Weights of a small GPT-style language model, trained from scratch on English Wikipedia.
Size: 13 layers, 16 heads of 32, MLP 2048 GELU, 47.7M parameters.
Each number is 500 + 25 x the weight over its row's rms, rounded and kept within 0 to 999. Layers, rows and columns count from 0. Numbers have three digits each. The size before them is the row's rms in percent of the matrix's.

# up: layer 9 MLP up, 2048x512, rms 0.0842, rows 1501-1520, columns 256-319
# down: layer 9 MLP down (transposed), 2048x512, rms 0.0919, rows 1501-1520, columns 256-319
up1501 093:500514525524433468484492475522566446421511465498507511506495511486493543545491442527503534494507528517484498488513470484505503501486442522479526493477521475518516534533513498572516449460530574
down1501 090:463533533514535512473477488503501499474462487488471558551515517541554510463534501450493493511504457465456534477493493510509477511486492474528509471504504464513490492490508534579480501479527466
up1502 095:525494475464504515559481477545525464466499475481501501489521506512505511527517485569533453488527577488523457527465480520496539450537531487547508504456473490482512464458558476531518506475527530
down1502 099:486516500497507431499474524495515501498508545547494519506485469482519540547559479508470544511485484527458494483459465522440520527538512522467536468509512503509490478522517500492517473531481484
up1503 102:490490562484507511528513508536488507477500446477502453503487518476525477519489496515490496509519494484513506554493482503562509470516509462509473498559509448494479492469506520510475447493517566
down1503 103:481499511514483460488492553524476498542469508510512486534506527547470473486515507495496464560531479536507464539452518502516499511463498480514486488506519527531480509512472514458529548507486496
up1504 101:493512485532510499498437496481513468517502473507477488524512544485437506471509534514489547492510516529521491496464464488453502495468510477500457459524501521566452526518530491500513535443551496
down1504 099:477503501512545561557507514470510508474484491493477507426471534532519492514511505466509482500525476515489494496480511481499467483526504525528499452511491545501530483531507522485481545491439527
up1505 109:509531449520502429510534496534516494536525502546489509500494538498472498481526493480493491545489515532531488488500490520474562484485514534506555540481528493515492478458469498521512552515524499
down1505 115:534460492508495506452513495464467502501493507542508501449447522516520492510515495446517473541519515504478486512528573497514488517486488480502509480512499488494461479458524530542526504504479518
up1506 108:533510498493514464510538487522493480481483506542532502501556539501501498510493480516452493462506522469486494512552505490463533494463522503505535462495482511516460492511475445499512480524512502
down1506 101:531529536490516471553488522541494467439491513493515528502481532474483490522521493471501518507495530468522491471493525474517475502470502521495520496505477542487515517547457499470493477486475535
up1507 101:514465503491538491506507532490539515514468512460445474483522514497511504496502511530518486445484488583513459474504473515452476477433513498500490539499494473477509456449521536499493475510534513
down1507 105:485497484498479510524471529446516497520494479476505515508500493565495512475536530525480513489550506514515521546504487511476518490504535499497478511519479451490501542486479560499529465490475486
up1508 088:521514515497513512483504479492512553456475483486510485517500476525486487511494488523533480524498543482516513500509497557538533471495534455519481510548490519512501520465551533486447470516518501
down1508 083:497495483492509479534466520483482477515474476548491482498486511491497493524517477488470495516492544471507438472476515514497497507512500539496509502494488512505504489482486493492526518507476470
up1509 104:476502474505516526500489464517502488520507517483501494475538507508477435540488463486500508508542545491573465434478531483495589499493487513538513460481495570490518481497518545467526473495520470
down1509 105:466523480477462495492492514475548507507497491461456485522494467495455502477495474533477505491513473498538511450494512490509523485498503465500529478510501515533542471527514495498497517500557488
up1510 096:514488489513530515513479512498502486448491491511523503528502498495511502515497479518525551449484516520484494495482554570487495519512486478489494485513564503479487536550536524498488472490525502
down1510 087:529504543511471512532511513516518508517479536493474499474499503472520505521478502499496483517487502493480484514505511510520462496521509494493475502485504517516487497502506502499505483521515478
up1511 101:502528513479516504493493505473507496520499525491517496494501523449484495497463473448499513489475513519501477514485519480481523508499496485498567476479494481495506513467479478535528430485481483
down1511 101:509466490485496484502508506495507445517467470470532481488501494493482482458469506484539516498479513477514523467446475498476540451527499448529487505492535535501522477473494473506478484471483472
up1512 095:510506498513489503443504482514503524476474524490487487502511537474523445491539492538576528513509522507520504479519535493536476519500525491537493537519493461490513498533506522472518531527491530
down1512 088:519515517469524496528495501491516508514495518551506475471522487522476492464518519486542485501509537489474478469509553533431494544469481474559475510489518508564493531494518496504527535517511461
up1513 101:452517495517465453506478477504506469485510520510517568529485518489489486520490508497504463553518494483510508486541480478494470545480525492518518526498503513486493499524479473460491446540510479
down1513 110:503495509481465483522509464470502529549532491473509526536516487491484486523494527493461490497500538471512514514453512557484463513495520494474501518521505564506470573483494464470514521525522474
up1514 099:498495530533469483492514523501575493489489492496522511489510476507475484543485470470500508512496498508498491481488489492507434498519522486457529525477530487501483502537484553490499534531505523
down1514 107:531538508480489466510453503515441508493499539493532507501480492509505519517473495476472474497481520516497504512492509490484503549508501535461535511520487472518516456470521484470478510524514496
up1515 093:469487535531496484496518505452506503528534491485519511473466512461502499488479519528502517534523500496487509531498526474505528495510507480497510505440517503521492527524509507520533500496503482
down1515 100:506442491515494501494479537494510512547528493519500516524501509499514473483565445515534494509460512437522551489495496493470476496504507488502516558474486486493510505487493505488558477509507486
up1516 104:467478479493506522467477472512494450503467507481498529501525471467490529467440483479497505549542486506489518477556572525523511506520520496511485514489480456504481497499514517507527518495526481
down1516 099:518470497517485474500512515549517466477481468571496513527517470455508496502509447498518489495518436440491489497491484460477488493535505489530505485490518477470493470498477485460523503519515456
up1517 099:494474508540465514516534497506478527520547482495519444493457491490466484462499520514523462519492549519490516550541517507461532528462505496481531479522472514513486504531502447457467503535483476
down1517 102:444485501497504527514476521494495557516499508515476468472461485491519499516493523486476557462455481487504494520491509527445510504517547528511493487469512505525537466536494493511514537449544477
up1518 101:492472491495502497484480516512506517514516494479490511537485488498469492547507452505535495538529508458516484455494504500510499439496492519481508523564562529458471488492516459509516503470495522
down1518 102:532511520466500500515492468497508501472541488500485513525485449494519522491461496497474500520496500488469509524501466520529498479492512495497503470503512460481515488490509502503489484523495549
up1519 104:425510472471522475509498522504505514513462514545508547521512516481499519517477507509481511503506507467508474498459535494481494533523504503529493476434529552477513450496584516503538537481475488
down1519 101:511524501515457532505493525545525488564483492533526520513531574502548442501530489533525480515493502526493523515456521522475532497473540525494485501455484509489464494518491483516487498464468449
up1520 101:495454519469492474457508477508504470501486555503449494482517508470496531471533541505480493481475479512522550495476486501492491475537499466474501532456544463528488535523495516550448516509528518
down1520 098:531543480477452498498495500481493495504503534499484523475515514517528511543496495526496483519473523480506495515514507479514530466515447490466468456439504479525480556469489510535516537500494539